Part of a small language model's weights.
Size: 9 layers, width 768, 12 heads of 64, MLP 3072 tanh GELU, vocabulary 8192, 77.2M parameters.
Architecture: learned and rotary positions, biases.
Training: a variant of Muon for these matrices, 903M tokens, 6893 steps.
Each number is 128 + 24 x the weight over its row's rms, rounded and kept within 0 to 255. Layers, rows and columns count from 0. Numbers have three digits each. The size before them is the row's rms in percent of the matrix's.

# q: layer 2 attention query, 768x768, rms 0.0659, rows 0-63, columns 96-191
# k: layer 2 attention key, 768x768, rms 0.0675, rows 0-63, columns 96-191
# v: layer 2 attention value, 768x768, rms 0.0661, rows 0-4, columns 96-191
# o: layer 2 attention output (transposed), 768x768, rms 0.25, rows 0-4, columns 96-191
q0 113:115151128090054148147109102114115088128107149104137094118143149143143083134097151146154129130110145124142123163151129140143116119126165120128131139175130118128107135155128131119122144086123156136131136134116116140132162114090101138109136126129082088108143164106131117118138118107133126137
k0 108:110095146143101142125116141140115136109115116117129138154138112130111084166130172160145151122127139156126102181119105118167119106118102144110093151110156127105193118142148143121124154150140114140125129128136113106068106127109141126139132132109144145066129143123124144139128132184122116154
q1 087:129119088128132081105152174147138113118138156138118114096158093127158134140133122156131125118129150137132134114111090123115120076106137122115129098107131153104136165138112135164092115089115123113120131153124122141101130168155140136143079173125139105125087129154139137124131108129138057126
k1 107:127147139110113101129072097150102134135078128149137108157155110145062155107104158118125160140151107119146100150159091118127121133114132128070129134112150102093116128131097094117102161123156145151092125108082119157146169131148132174148124110121073114076141154097113147138132118125151151128
q2 097:117134143144120146129169189101129124113119124145139149141135084134155120138151141128084094135128103142109117089122134110098119141117113108099150151118162139100124108087104097093112106168145146095141141174139152127165132131097140120159130127135190174136099138097099127138079112136117124068
k2 111:142135151153171092094122150132100146100124141144140107152131146087092089109110071133188125112119114104127125113167151143091143149119105130139101101127146132128141096114136137139077110086111132134100156141133159123161108153171140132117104144109104099133094151162156106121128124108150146073
q3 105:125129087117142122133125097120169132126117136124118087134133140132126127147091111132121177131072135140076128162118080143132119106119087146115111109140143145167143153118114140159116123100124109093137106135096113121099176163145118115107151149173126157098179122146079161126148142129109132140
k3 103:126136169123163111156135097102136082134092116133101128103146103143129135121171140114085119116180143145149137098131117138150104140106161133114148144132150077116090114111131122116152125156128134099128147147177144154151163107162078119150124088108147104132089107135082119114124170148115126125
q4 105:153117150089111072144172136110133144113114128088136160163159109118121138134120120132175116156123120136108111090112148134142138130127129117140115085144137154098142141121119116137126070123138109080106122148130171136104156157122163145131143118128187117149130102167160117109133151114144150115
k4 110:132108137132151169129098126150135167154145125139124120154135128139131100126091125129161097176141151141118139098097121149153109112143123107104095135114128131136114128145147101107149133121134130103124095097177105148164100149134113094122094168162122087154098083071138155151138126157096074152
q5 107:144135138101101109133119143143128158135111123066082154137171133157127153134140132171115086113089147109146112146164128126126169125117114139163121111148112170150173094090113143075125133116145157140130130163132115110123125103092103106089146152149109136127059152095118122153110107143134149129
k5 110:128116150139108123138094143126093161169128069177157141096091142081093129082118126131131147178150118103087113141112156175110101112120186138109123125123131168108108138093162110137114148127119139130158148123109145126110115128152140148117154137153117169105150073105147072112134097144137140125
q6 113:110160139142095101091145186150130106130071125129145149092123113147120128151109130188153136109110123139110170128108125123132138094116128123116111132137139119138130132097142115090119140111130095103131109132134148122147114132157136139075150139131113145107107130142111098116102129139099106143
k6 116:132127116169124118116163166207092127086125139129136099107109109151106120126117188149170087128128091146151092123123140095164120185132166104137153114129114122113176128112131137122128144112115146127112144119116123096139103166119157179123131122181172133131120123158135138136100080100138108104
q7 114:143122088122121106137157090133124109140138099119115147109125118146103111104155137157092153139084082155098157147100096155172118139133180124069090110096196090138111143137129120074099122107107124115093167096128146089158054150128121133153135141095138122134101118142138111141170129123134161111
k7 115:123139140159153153107147126106122135086160139118143140108071107135105099115158108088169102174133108122131122108141171108122174071151140134122119115109144094137181078118136112134132191141102095100168155122135085133116120147134127116126084123132125085108094132085196139112197137100113108119
q8 103:114195109118145162133126104127125178155110122155142152122166157115109106134151133139109113149139156108120157116133122141094093107129158174097173141097134089096140098084085087115134127125132104111103183091101163122117099163135147149120154108117127096146169150138144109112127127145130094140
k8 106:112178123089117127158117074146107125124088113126147143113118104136124107123123069109163161106094154135137146121105125140115134148120101083128158158168137103115116129116151127135107098150105071137137116099109109109112121122132121113150079130113119152128150125146162171150114106131143125137
q9 108:124097146130139148135127124149181128146096128146160103168188116140124135075119087142140125113132099113123100147130126109091134089138177175139116083161091126136163132080122166122154140171102123140112123135131122145092149124140163110143126121130089092112162114103140145130114156153182145143
k9 110:129112099101162141141108161126182102146129158126111136149088145163176158149096128100122156111122150148139188120151110141082148119130177104102096139120136147138150139140091126149168079105136158164122107178125142131122122073139153163126173157138134134160117094112152152118164165155131172127
q10 105:094128090108099130146145119132119124094144144085142131154170128158146120157129157136121133082139159133122142120143136091116105086143109132142103145156126108098114108120106142129102098148130149149122135100161131074129131127108085091139144135100134121126086128134100123132095125100127126111
k10 113:106117153087147165122162120115158122124133121116116146171135123113100128152133128119152092152133089133108147128100174096131145132122128133142140067093073102131136165145100085146122110163116161121106133089109122129146132124162120176118121107152138144104149116126109138106157129105116114123
q11 104:132132122155133112107126123114122147169145112103138103132104144144128126113101140131114106153148151126096167142136146118114112130124134099146133107146080079107136109135140161159142098120133182135115107128121135142117092154129115153096151101126101178137146090128136105089159132111171119129
k11 108:174113158134119163117150127159132098126112125152159108127104127147153125153131126146161103113088171124137118145073128134102126130138164140147100138091120186069106093118126151155129114133142104138120110148132122148094125119144145109153140127127136130175134107132141085134115165158137129128
q12 109:131133163145133158079085148111146141112117153116153120139114139132134151195112134129184135130093123075177144134135126150162176140145116130136124157094134115135126113129150101136132151157132125135101120132123117120162160141094156119102147185136121116092118108128137126117155146116120117127
k12 109:103178082134110117138127088155144100125153120130122105122164136104163137125115125142088148134134133132142132115152085124132160129086115162094114111146089148146067130093143164164157119085101147126156127137150148114104134084105128117069112125149122141106117154116136141125123149117144115150
q13 115:090106114123140083124138091090116132165142129132104133107089173090108145075087195127161127135116116089096111116075123103133122163135119118105117166107110151090130138124111154135136128139083150149047148108182159138084097148146098176128083119151153130120160115107103125140093131126126157085
k13 117:136153101145151117081132114148138069125136127142160107110124129098133145150103129094127162107121131120161170121130150076127115077162098125172122135143173103102143108098203153117117126141112155130122153137183140127095114133142151124176156102131106150139118113090169132116118120132178121130
q14 116:139123148140174153123091108141102139106160158150110126155137134100150128126133111134125087100118131098082113106158132092121137156124131149119122103138090126134109113121108106104161116166126109138144084128143112146143129152132142120105121136115095163126172156117151135111144145159069115125
k14 114:107093142117162130107122119071140167111117126097124104163094121177118096090148108131104130116110166127126149102124139129125125071108144172144159147145114140162133138150190141125112110127155164172096139137111145155151145118132133145088125086136166103168125128116092113153101173151154159163
q15 118:135142131099135093112125092156112149133141174081181140125131131141144086146139168095130152092136115105087094114068099141156146136127098112079121158165098101129145138128145152105177109098116106105176130127136112126176125093161123119093101137100121168137159113087115148139104137151133100108
k15 118:151161172143107127115136100172089097121080110161113110140139128120114151119152106085118106146164097151150118106104108118094145100110156173122126143131174163110120133107164153128103133123165172106115135168143133102109123127112081116151151091116065159129116118085125089149126132096105132119
q16 105:118154112099120153165121155174126098102102137088103128104120144115153103135110112139103083125122100084145156106151140129144123110119119137166127079132084107111144166117117137134133131112132094115161102132132113127113094118099148158147158133139127110103151195126104132144164148175141115136
k16 109:151136134139119128140105140144100111103130115171168149113188133127131136133140102129153130119114138150177169141115151104119155111130101097154155169132135145121149147132107135096123126154127154119131140123110128133076124148137131129091120137124114142124148121119114113147113090141142118153
q17 109:160140117085148115145116097138140118124137131142127142134159114151142108153150113104151117140126120159086092172150151125124149112100172110145169120184103134125147132145115144076164139133144109120153147133182128120136140116130127147101142098171127102094149144127155120107151137132127149128
k17 111:144101100114104145136106124079156108120089123117126133152143102097119141170119137109161133123159121148131121172146123156118091121095140170099128136118146156095092164102125136113107139131120125119150133149135164135121204144126137158130160122137128154141081122097117086121123114124089131135
q18 112:098105130144124133128121120129123103146150088103132156137112161093128123149140119110111121097129144138142127143136097165155103154120129110141132155078127162129136136120137152119169125126132154116124105100160137138109085142137107120099150113091113104099165136146071108125123137160087115182
k18 115:118168122151125112115110127143153162136137178088141115081157123101117124146131113111098150163105132149104144131142121140181124117142127130134143135124122146153162137155106181124065139134097122088107140123135130114116145087077101147165131102067150150098147101105181172097089138084177076127
q19 116:118118101125117119152135157117150112133105122169122125161131099126163119127135168101120097175164184075133114135136130139161143145138117138159105143188109127138139139130151173120122093137133122140124118139136144142128107109151143123102122104118133098126158130120156107109142131149146110100
k19 114:140124112126160094149094154127078154128153131125118115154140161119087159101157123135100172117127113132154153149102122090161127150113132098088142103146097163118115123112102137142103108105168135125137118119112161178164108120117123133110138115148117161130127107161132123133076160152100120131
q20 111:143121179110132103151130122134154147115114138125129148122115074125140146128179165128116130110157163109172155152102106100142125127143109125146137148153109142135133105144147111123143151117148119105113127103073123097110141083133129088121106132117094143137152100153129114126113162108114123099
k20 114:141136143131121139134120112161114119092113094121167105149131095131152125120145099129092115082143087147132147131148118110087147107134167143083136100098132141136129122118128137129101140114141154093154129121119123168118107132166129135127173146105113138111181142110096112068110151119109141131
q21 110:103142118149114135094098109149084086109136135152113127092131137099177086154131141108130087123127117142144143126092114161112094109125107172091138083102137152150115145158134109130144106149163135134135163099097131128154158171114146167105122147121109111121148115128162097119154142107125104092
k21 109:109128106156129140086132143141148095136127157108089114123142098124095148114130110184142121122130149133169131157117139129125122087104120139138144156124133135113095136161179132133146161125151127131125160110144159102119152123145122096117126119110164153146113155086121127132115067094104157109
q22 118:123158160118101120138119159107132124135135132158162112144160157139158161139155129135104111151111162143139137165149156143156103163103123142126106126119087142122124135132110182109159092193152134099120141142119102129144131144076098107123110108070122151168132137063085099079145113093117158121
k22 112:087079173123103114141162145152119086110128199116135182121147112131134168132087168174165113118109132130111080105133132125123113114123147140125130158144122149138110183103123149107135138091165122080130115128079147122117145153103107143092123160138166095125058165149122139131139150143156131132
q23 118:075142115122142162118107129108119115117123141109107149128118125159115111089137102140116105075158112174096108112147138161115139119108140112107127142143117140155107138144098140146135155125126112111092142096148154167134103133121124150133144129138098133079157118097121098195117139117079114129
k23 117:147146191162136105138131073124147143086081119094124115127119138112173070103170111109115100142115158134105096113137117125130122139112135158135155094159111154119167177157104139123156153168103121109098111179164123135117136136111144174135129116168096100105132124152134137114104116123143126123
q24 112:111162140122141134118107072098104123141134112119158134156151120160128138156140145134125164119148104147139172121143158184132118117130144160150148160102149147148132104096135119080104128119113157118148112108144107175167111107167107133126084100131129111166193172152131131106124121099103150094
k24 113:077132173082132124132068120138139168112098168138139157131146091147116168117116162103153157113133143107117150127130095167140136106137121137120122118168148119120142158165120105139083124132114149122141115118113143118089147115127176121160110133113123093186094156091132115151128105151131152146
q25 112:123094199116133108135101117110128114119092106160095127149140129143109139154135095142117117103103110126152133129147132106146114129113090158135137119163169155117158117124113111147114116147096034065132148136196113113145157114151133121138157152103120101122120132133197079134109140147146123140
k25 113:084121100120099111128155113157134137116092133192184151127153121135124145156149118155141147130117092123161112173146164122131160132102132090088157165091108156096125108122164176087106122097121124148114092118102100099114145142151151156144137141105154103183141088139123145105108103152143137122
q26 111:100149135149131117096146117109128151063152133142102117150148122144123147145112152129125119099125099094135150106125098152124156161122093180097117096121153105108166093142127118131113107133112115147143093159125128111115094090116131157150126135113129123124149144083100079099105147155146128132
k26 113:155166096132081133117089131097130138175127089113100123129139093095129135106142095122132087138096119141134131137125121121161110090120156112135091183147106106094133110110155139157124095072121121101127151152104094088155111140138152177144135132099169134143138141129111138136154105114120134096
q27 111:186192147121102170170109124139145166151152122149127145170133111078149153073162120152147120133125137118124137119146121126114120118085129122134090138127122119100117076130099141097136116153126095135103136083125148101085133060093115148150103068126118118115090097126123110128137124107091095106
k27 113:107140100145097162119104145145129103126112147142095177094149081146100150141089128114117144118122114107097149156123091149116135146136132148109091112139041144112137182128140102142154130131111127139157092146123142165161063100123119108139123112127100114142144113134124107152114113122165121139
q28 120:110158141159152148121121156096135053164124155154124125158137168154103170162079129133140133125121146125131140119148120129103141116161154149172151131096159146122121081116142106141136106159124131130078098156154137127108151097118135093117099143104142143101108122122153130147116113080131105137
k28 122:132116140132131105105105128103094133131166157135149134137145126128138121089134102086141102142138149152138132122116113114150120113124100139118116151130120164098095136132139114141111135157112085150099121116127140113120137079102136111165132128120142121150129084112116125096142157140103118140
q29 119:113141142111153145128135095116094133148139134144157124139151127118143120185074170048120142132138101164088125117113168138102108132122115143106142142130112134120174155089112132128127117133081143172113119099116119134161158138103120150122134130149132131103116153149126153097112161165100125086
k29 119:101130094141189142134124099142166096115117167125107125122119127097124124131100147126137120158140143144110156118126097177149141090133144104135120103122110118097123101147107136145153134098117167125115137128149131122157131107158154162184169133095076146124102166167081115204169126093159142141
q30 107:103110102174180098110119127103143125080113120144122122171147069115117110138113141135128177123112072137145128153097161143132113138139117160121138131100122128130129125150116125140101142131086114123175135130147094134145138143081163156159132154133162091164105139095158125162130095135145113167
k30 111:152152095107161161082135103176149090072129138123139161130125148160151138107156146103134119118138158121173118127117118130136130144146139129142105110125131108114124150117095121099090113130080123120121143131107133130131130134114129124096146135121132179116154119120135129093111133102117152149
q31 113:154171155138157140124159133091129128154171146116163134138112161162162126166130114136148103114105107173126152075158124119176099149143132115202123132104152134132071113138109111110136159111130158149113099101120152108125121089133124121154125108158060156110112137144113088114139113126076122109
k31 114:128094121129124108117120155120182143110097139126102133127123119083155097116118106109144148156141132137135120199122141126089115096128136129118121117111149159116105158145103096126189096136125156097128144142152168122154119110138075159099085122117133138138101122164097097181096119120094114152
q32 116:134076112148133138179101155077157128117117131135079155160102144121104187152095116131131080126109114141163127075153133127140047130134156139162159144163124146148172136091124151127122144102135108095178128076149142166138137117115105119154143120161070122152095121120148136095121144145145107104
k32 116:136117134153126119145163163160136144125105108139174083154129077148150141137159123152155114114145159122111103127144143130098078145137126042155097138079154138141118137117137127134133160160165155141091111128114147127135151148108114210091101159096085157144107141156126112180095122095126133120
q33 111:161159098096110127164112101125120139122119126119102168136090151132131092125140105130141161140131143158126144110067122120131147136138101143155146160104158139130137161154126122171086097118122088089102115088167137164086109143118199113147187127122132146110128109157112152113144129095137158138
k33 117:101168133128095151157106131117113106128081145115133124100134120133127171170147132121099146130084110123118108143175137104138153100091092187130120126163105097163127057092111107140131134131132177116093120112112124158091153067131134136099129133114095121132096145131117102173145144114088135105
q34 116:108108151120128081097139127147126136105100167101132149170127162188138126137120104096103111182136187159121111128090130168121132110124092142110157135128124096144170137115118128104138138140142121153137102128116094136177123110130149119114109128130147117138133158096106161124125106130134134105
k34 118:165086115102119151132132123089115175140153141147114123143096128093138221089117153080152145125154109141074092141125126115113151089122108092098054128125117157097158100125117140125124128105128143152115139143108139093122118120102125123121125133117125101178165092087103113084141105120176126167
q35 122:144123132169125169117151144081131154129150136159098091158113180142136156138104103126119113116132144163135132139142132094130097145165107125121104078100089158181176156133108158155175108132119090158104122111145122092120130097149102136113121115122087105092100118146119136147114109127099138165
k35 121:107118097098121122107151128128123109107140127097097085128112121190149122113136130110138146112114112099116093150148127160153092121111140097170124163121143139145092125130110125146138139145143115127119159132105160106156115112108112120152119112130131124139154123097193130121111198114135105164
q36 118:092107156103113102119114118138146100161147122133163099120109160111094153153087133163144201126105136164164129121110121141174138162127140085149105188161139104107122125130138108105152118109127130142096102168124141140095182114128161081145117136108127121107153144114095117093151114161152146133
k36 119:109133178145139177158141128134125162145124156142123187139113132168141130166126114139123129076151177134120117110147082136126096101067129130108123165132145115121150117114129181126158101156118125154118137118145102069143137129170133130131107166138148151117147137137121142141126130096131158138
q37 122:135124138100128157099121140138153173158134147144107154126129165083161146154137131139100130182144086129135173108070108123107118157153178096097140119123151120159165108098138140161117158132166125122153131101087128119136141147154170133116156125117138131145105091096151133124121087106127138141
k37 121:149090106144122100113154151144157129129125124095121127096147132152114149139125116138142153112162148167094107153112086156097173177103130095162201129099163108132168114087125119093166093127147137160134123123153147153111122161118142104128174108138129136118097126130102150125115129107160139128
q38 119:110151135123130131173118113143152090157136131112133117139152112143121122162140137144134108150098099114107115103139124140127142116141155123137117110165139131136124146079148114112108142128142098141083129162159103133112135147158116124174120176131148072151146097142151141110144082154128135148
k38 114:135086130121134105123129085088094168134159117117131137118166152164117175091134115152086147072160096137115138164157161173148117113104151108162134090133105153123108108136117141126129163113107133106106138104144113108152155134126140107107130133133122143123080119150108140132124169108135145152
q39 112:147124170110152160150083120128106146112070115121117141132097145117097122140151127179125136147169158167111134104128123122138154111148093127102114142124125150144125152114103152137138161131127115149122096151134117106101079114160141113119156148144161131124151109110175140162124125113155111065
k39 120:094124160145118120155118112108129135179112093144084152141141151099153145098097137101158082141125156123148123140130153160110120157079106160115113125132125100134143097104099152152148113115116116120132142135118142134138126126183122113136118090117146159156122117133168089105136112116133104086
q40 119:116155150121196122124067097105151109137098141151154116125113147094088150102138143135130157134089125090120124146129114161158145138149176150121114169126140078102130150138141104104148112101156110134167096127120099120134157145134136111113139111082118124153098117106139148110105167159155140113
k40 116:110144122123090097117118146129114096139144118140154140159100117140132069149117116167124126154117129119092108082153110110100095129149155099120110088104151146082133132078145160093097083140122118144139151160068134108110110130121135134097159142161127094068111161142093112133129096160112140112
q41 119:139120081110118135152124139112149170123116105148154118126156115138124161119129107157102187132093131133110121128143112118149162093156143131126118069129075122139142091118121114094196157110098123083146128089137140113122105125148168112126092144118093140085129100112137112081109088103111144135
k41 122:100095124155114093106117136097147105080128152158077105127110113137152136099107113141115142110143087088104134082120133144110127125138089104114106158143096132134129147152158143142131120147178122137156123174150087166118075116091109127115125113116110130145129108112149150147098155140109128125
q42 119:118119121095142144105129092131138146128094136100101140083168089109115132112140089108110130143130149126138144129135091123162143109120159136130116135142174170120125160140127090151131110114135092159140164142093172118089177128131100111136109111094090119139137105125124118122101148139129125102
k42 113:142146095133112138094138113156148122106123141121133106172125116149141136147135128118137110089140120128104108126089109118106138138135153089123149127133091130173204129112115144098144145125120151125139100178174126146144085113147130135147134117152159127145107090128130141137123152111142148187
q43 116:130146131134108154171112143139122095130106149179131138131114095110103130112131124113119109153096137146085151124107141100109120144138166123176125123112117088126099123105091100116089145137169117130162152155107091085107128094121083146143136137137188146132135141152128133104115106082106132125
k43 123:105111110142126141088073135101128170178132111153104127106128142091130146118143157144117167118130111155093131116136169141131164167166116094112118154129148126138115087139122142146060125139169125155105103108112178131172096144182124154112159116149111075139133171111149142152166094104152149093
q44 118:115128116121143121114143120103156141136055147114085118100112138116169166129147115148150119093166141083135182126146137110121093142102132150114101104151092086098128164125193114111112066080113075103144156139143130117139150139127103159095115100068156116138141172182131136166121108139110111129
k44 121:157106132137104135179112070168135129126158101120131099155114160114074129100099094138075129143065119113135163128136138156124124138113152116101130164146166160148126137131115124130146163149120153079124124135169165120133132133122157153128076082194144122100076104109159147125145103139172171127
q45 115:189162111101126122140147136106108151134129171109142120124159157042152131165138095157143136111112130149131117109112090104132148152162118123100140133145129115100138129104122139116135098121139111182166100145150114143145103142132122139108111139150099134120124112113169165185114095151097132129
k45 116:100124104153139119115092140138136139087117107076156122132114164155118125100130148081117119180148133104178111135175110094134106081122132147128086096127127142135099167123165096132145144131170092151112138167132177111103143156154152202119151160187128143174138140130125164111115203086127123105
q46 117:153125169159158123141171123113126137120126142155154093144120143135128163137145114100109145173122133165112098125106121113112140149126156126137101130121184138137118096137154135163106145102085162163152118108151135122124134106105071143106147112113098105144090140076129137120148134054087137121
k46 125:098097088090128121128101115172108150147095145106115074132135046129135125112156133109149103135096117080113123130137111103197119124179128152137147133132128126120162132167096095085163102095121110093114177087105160113103135090132077124117156152111091140152143107179136148144121157146115153123
q47 122:140145157136105159152146096155108120137134124112110116133123149143121140088123091141143158176129145093129126080124119146127112156142113142125147166120121151136060163138131114078161100105140146118082164089126101103120083131123141174133137140108129126139130144131167119115121128133157125133
k47 120:105143123130119138099092143108101171135119106137148107129172147141131109118174160128139103097127081147158143103098131097182106095101104109187121138141136153120123153147101091116099122154104122143153129177102098145166159093120094125125133153097125108180133115149121165145130094162183114111
q48 117:117130119143137114140139139139104148098098079095137093176097124107070078119132128145145135115108113103113140125124092158142143150127109140154148114102135144083173121119127125121133181147171106166137142124127176133144151152133110160141143160104119135144136117063127135145143090143175167118
k48 121:161128138143183129133143105096123112087123120099137110141160146148085145149119165118086124123117114112128127165093085120144079101122064081069152121144117107124144130102113135073105166121168154117150120117110204175153151117123146137083133102113117131118131126155085109140077098143113110164
q49 121:158138137096155156149092168107142103133093134128084144113131089141125127111166106110139143099119146122105093118176128113119115124137073131139175113089121131187178185119139147141114180137121145120101160177136157152134113102131142156145152121107100139108149141156121113126103149124121145133
k49 117:138164144102201147181133087145136093108153105108113148073155117136091126119139126137152119185104147124131138125132098184126150108187133122145120111136122155136117115167148119120102096135124117136109124148142113155131106168141120121132136134161117138141151168153125120141125151132153180097
q50 115:131161126096141117146139134145128152091124153153144181130176110096172135090116154155138096094104088138168117159147151117145131111091117095130095103109127144108130126121192080100164140113104137161115124117089150140113104115142103139120120133114150080182130127140133081138115131147166121100
k50 115:144140156120150140137166095135165110132145165105116106100144109132144116112153122128118131106126114097109129094122146085111165141112136123130147143099104138106153115148079170111180180111115176085137125119106139146124109133121111120151158136139163160092153133105151165090106161112116133140
q51 117:100146101128062115165116121113113093159128143147120117126154150137147156093146133116135108133094117185139156100138125131174144130103123130099149153129101146141128148134087121123112076109138107127151174116139102116101146152177126113122158119092105163144099129143168109091142150133129140122
k51 122:106103108154144103090112091098131083104132101103109140171134096140116162143119122142122161141132116142158151106121127154147128155124137159097114081142141148119117083088132130079138127153145099110096096132113125109127134149136125104133113090143104128111158088088117107129105096100137156122
q52 121:147120109141116172118108153118139097156128123127124143160104164075138166086148120139126093123102105100115119119174129124125137149130137137150180059126150157138164128127157153125122119129119134162139147130072144143138123131138130113118121118157124143140113133125114145165124156111131160087
k52 118:132134138147143158172104116158101137113174090123114160135120105140106137089132120134128137128156135129132123139154141103104122153165101106108166162110110112164148119113149107127126174165154089112088118092163123127106129097123069139150130141111118146120135122092136157117148108149148088130
q53 121:107127109138158156104132100119126125136087141128169134120151120135101113144128093127118113148118162100141111146118136129155130106111153130137163153143155087072124102130150160109158145105170146117113122111131188117090167119120141152125133101138110109143132167093112177105157119090177160103
k53 119:127116096145139119138133163129126150070118096138111170115144134104114130136151133155087093158145115176112113117113122104105130151128117122155111105135142125147118122113091124155136094104127140117111149093151185151185157144137144183157131155112151126120150106130147162116179137115131138127
q54 121:134118131131128078141135144149106124126131142140116144129149136110153146141149112115124114089093159075144191123146171124132148119157162107152134100147167119084110141177112096142115144130104119133092182144094121104162131138115111137120150127106116099123105091121148145137165118117130107126
k54 120:131132143091157109168131176095132134144118095105150116136111107161102140103176082107115127128127143134076117114141146124157113155112103142114106095103196131087144145145118129132129135110119161100162099147099105104109103131104131116077115160170131124145162138098118154137171150108101101114
q55 109:105132122104129152119100107136126172110125118175109109096117125128093128112152105194152109126111147163104128079157125161080141160138136105113169098147129138120125160171100083105089135127117115112151132089142102095168136131168087152152127120152124129164089102152139157128113110137116113142
k55 113:139116110151138113103146133073119127126139108091124154124112113108112139140125158155091099110187140175131124170174107117170095109122139137156141117108110123106117136131117088139066142154113109084165137123122116123130207128159109099136150126133097131114157105157145177127136149114164159163
q56 117:150090092106123183129160137121096140156117127122144124136137132136139122120139092133134119133091165080126172103155115156114090102148100139171096131124196166127150126120095175118099107111143160173103143144138130083161127116156114114091147108105144090129142088138074145144098113123123114076
k56 118:130155137141081113103114137133114129108158129104086128103130140150112123134121120115158112119145113111128122118118130142099104156077152101120105160135140160135131156150103160144169102125115088142132101148145099155139138145108146139145123071140143132128106150132150123114096146124094112173
q57 117:129108160129142127139094094109146079137119113128137130137115128112124150139086129085076092116122197103128120146154158156099136124136124124199121178137112099119124110067093121155124156145159121127114149126091122120111125131145158102152139093104139117120133122103102120134109142135103151143
k57 119:125131079080129165106119139111101131183094189148105146181115108124134127139128110167157160103080129142154118141117131153169100104163147141089148102090101131132163134089140124138113124106122111101138103159108113123147140075134148141126109106076114129125126138123140128081132129164082079105
q58 118:095125170170138114140092158131124126148125099102078156095116081144164180144154123127094110098141074138126127088106155126135132126117202120084130126146101059148146134152126096139108117154131080100149164137143151117108103129106126103158159149139144136123135135157137129104160140093121137143
k58 119:148103107092123145139131161138153111119117135138155078158131100151121103136166168199094129123106164113138141146131112122170118147164136170139116143120105091161073111134105144101113144133105100163078129131144110103135136092147117152155138157124144124135124105109127126096104142138126101160
q59 120:138134125150092140133135143158128180155127134105130134134110151093057162177116094147076182163155136098115125101070097146127107130152114159160163142129112115150115110118113118125130109116138117123119095089099150133134176101157121115150077164147155147123141111117132127131108146099123140107
k59 119:141140131098130069119111082119128173137136143125120121175123142127139128151141131126102152111153093153140129174093133117116079091086149095155114086114157117146126123130148161165139104140145127138119206102157127123134093106101111135144164081148148114101082132136163120129116148131154135070
q60 118:146096093116091145115135145130102135151106109130140193123135144163136113110139113117106144160139131123146096118135122116172128134158156125132149147124132130131092154132171083110129098144112109171149159124168108089138123148092095135145105156135100121132144140094179091123120124149118126118
k60 118:126103131143124119148138146160119114163192154149098121162134133150115122123150172106170135142111100122121098121065118075101115087127106136117100108135142078133134158135114159125126118136169102122136160138121128109141129144130108143113119153121125134099164083145094140120158116162136118114
q61 123:122169126123132140106104117178139137126144161140144123135120130123124117125132158084176121172115156115096163110117150121168120114130119124119145127146126106119090136098126146155146143116097155105147121158150095158152068073082126107158114116141132116146117150139131104138138170115112095130
k61 122:098135121121131139088096094158145129143161136076123146153120117123145114134123131112131135128118107097119094142092160149124116147121133161116151103160167101124131139176122147155142102118135121121119080152156140150119132155133150133119134133104084145139125166111112070113097112106106156059
q62 117:124140115117120165148139115136137163133126149126108121103118114138161134138145126107116140123089169153125163137109141180130083114120146148109147134129074135091152166123108140148125160111134152161122150079162090096135159132136087131103161142116123120152114110087124134194136119141121135157
k62 116:111180151102135120140148156124113161152126137140106163091131141108126138145094104124114118123128129090094141108130118121179103138108080059120111128106103111125135104096139147155162134102128072101115116095109152150143136121130158143150084133109065156120121131142200117135076130107131081105
q63 122:128101116113136086061167127152139093095097144122132111115166146136128111117137109099141100117085135140103141118133129120126112165157152160094104097117113155110127120138086176076093129137167147108111114158138140123123135144129178166158133111117144118133134156120123115105093078123158112140
k63 119:134110131129100132161126113111108149103112160146141087170134163110124141171148125137099160116114139127173127124184135104125144109157144136124143104099106183112128154114117124153093079109155158068127109131183152147145135134092116130093120133145112152096119100161126130125105180159158114148
v0 112:150097110086171107094143108172096149126091130141129144122103152159126125133158130100148109148090100142115175128138142118121110119116102129111111116114116123137146146135129140161130149106158132132133109120116147145126131127093096133088128120152078129142147108125161122145104148089153149107
o0 106:087110130156132175128095134124164128146129117116144095114126106138127092093115184125112084062142146119134136129132099146141115138140089153144119087157083089143113089124134154096139127130156149101121090118143107097149127146088125107146138120152122121117106099136103111099144086146119142130
v1 109:123100116128125096139154144093091125157118096113148193167100083152168126110125141113163187134141166123082088171149174096143108170153108119174156115163133148125127116120153137079128091173120120111132129145161124124125145155147122153154116123144100138140090122110117148123138124116121109142
o1 104:155135151133129097134121113113125185076148179136069168161131121091119134157129116137132125141079120151163143168123140139143136116091162151131130122126116112154140133124100199152126151135138110114114142133176108108115106117089116115117113121158154144092169118092112113157132101128142121136
v2 113:147166139105141175146125100121113129151096142099118114110100116102096136112091123133128147129132114140128144123098151116184107107123180134110149131120152118164172113110165120132111134134150152131101163134089161130113129132165116149119142137109154115137147080117147145122117153115083106175
o2 109:115189088120093108129150098124165138114161177175089144160163163111148184104143102134150113084128087122142104153102142099099161136106098093152121105145132117134145152146141123113104184156151112181133134117146099135143124134130111110141114143143122132144148156138151155137103110163154155093
v3 110:101126139127142117148094172159155138117129134090131125159170084125133123065103150125163095133172122118071140154179101119110141139098112082134104124109094114122147134141143103110135177144161085140115127125133151081126140123118106144135195117121174121110125135143121126098141120142118159095
o3 108:131141160133136121106172136097157140127085129147143143120115146133092113113140148111137158112148119121140118120123126133109169059127145119139152154180137119096143170122112149126141082134102155110149113126139106144130147106114141136149099156146126155096146071126133129126144125097118124112
v4 115:108118103119126162081105146151117132139149130133144107125145120100119127148128136155144127125131168144152132105137078114123131150149117136117097132113146168102130146096152109125112124109075117124127157183134130141144124061130175113108144126126140116136122118153137156131108182141128114147
o4 108:160122114102139084134115129168135121118161150122125148097104115178128114128161105158149132114102126160106143117081163156106134127078123100180073119128127140128158162129106109145113115127094148079150132140170153148121104149103159153110139121151111132122109140099131094105168074091106139142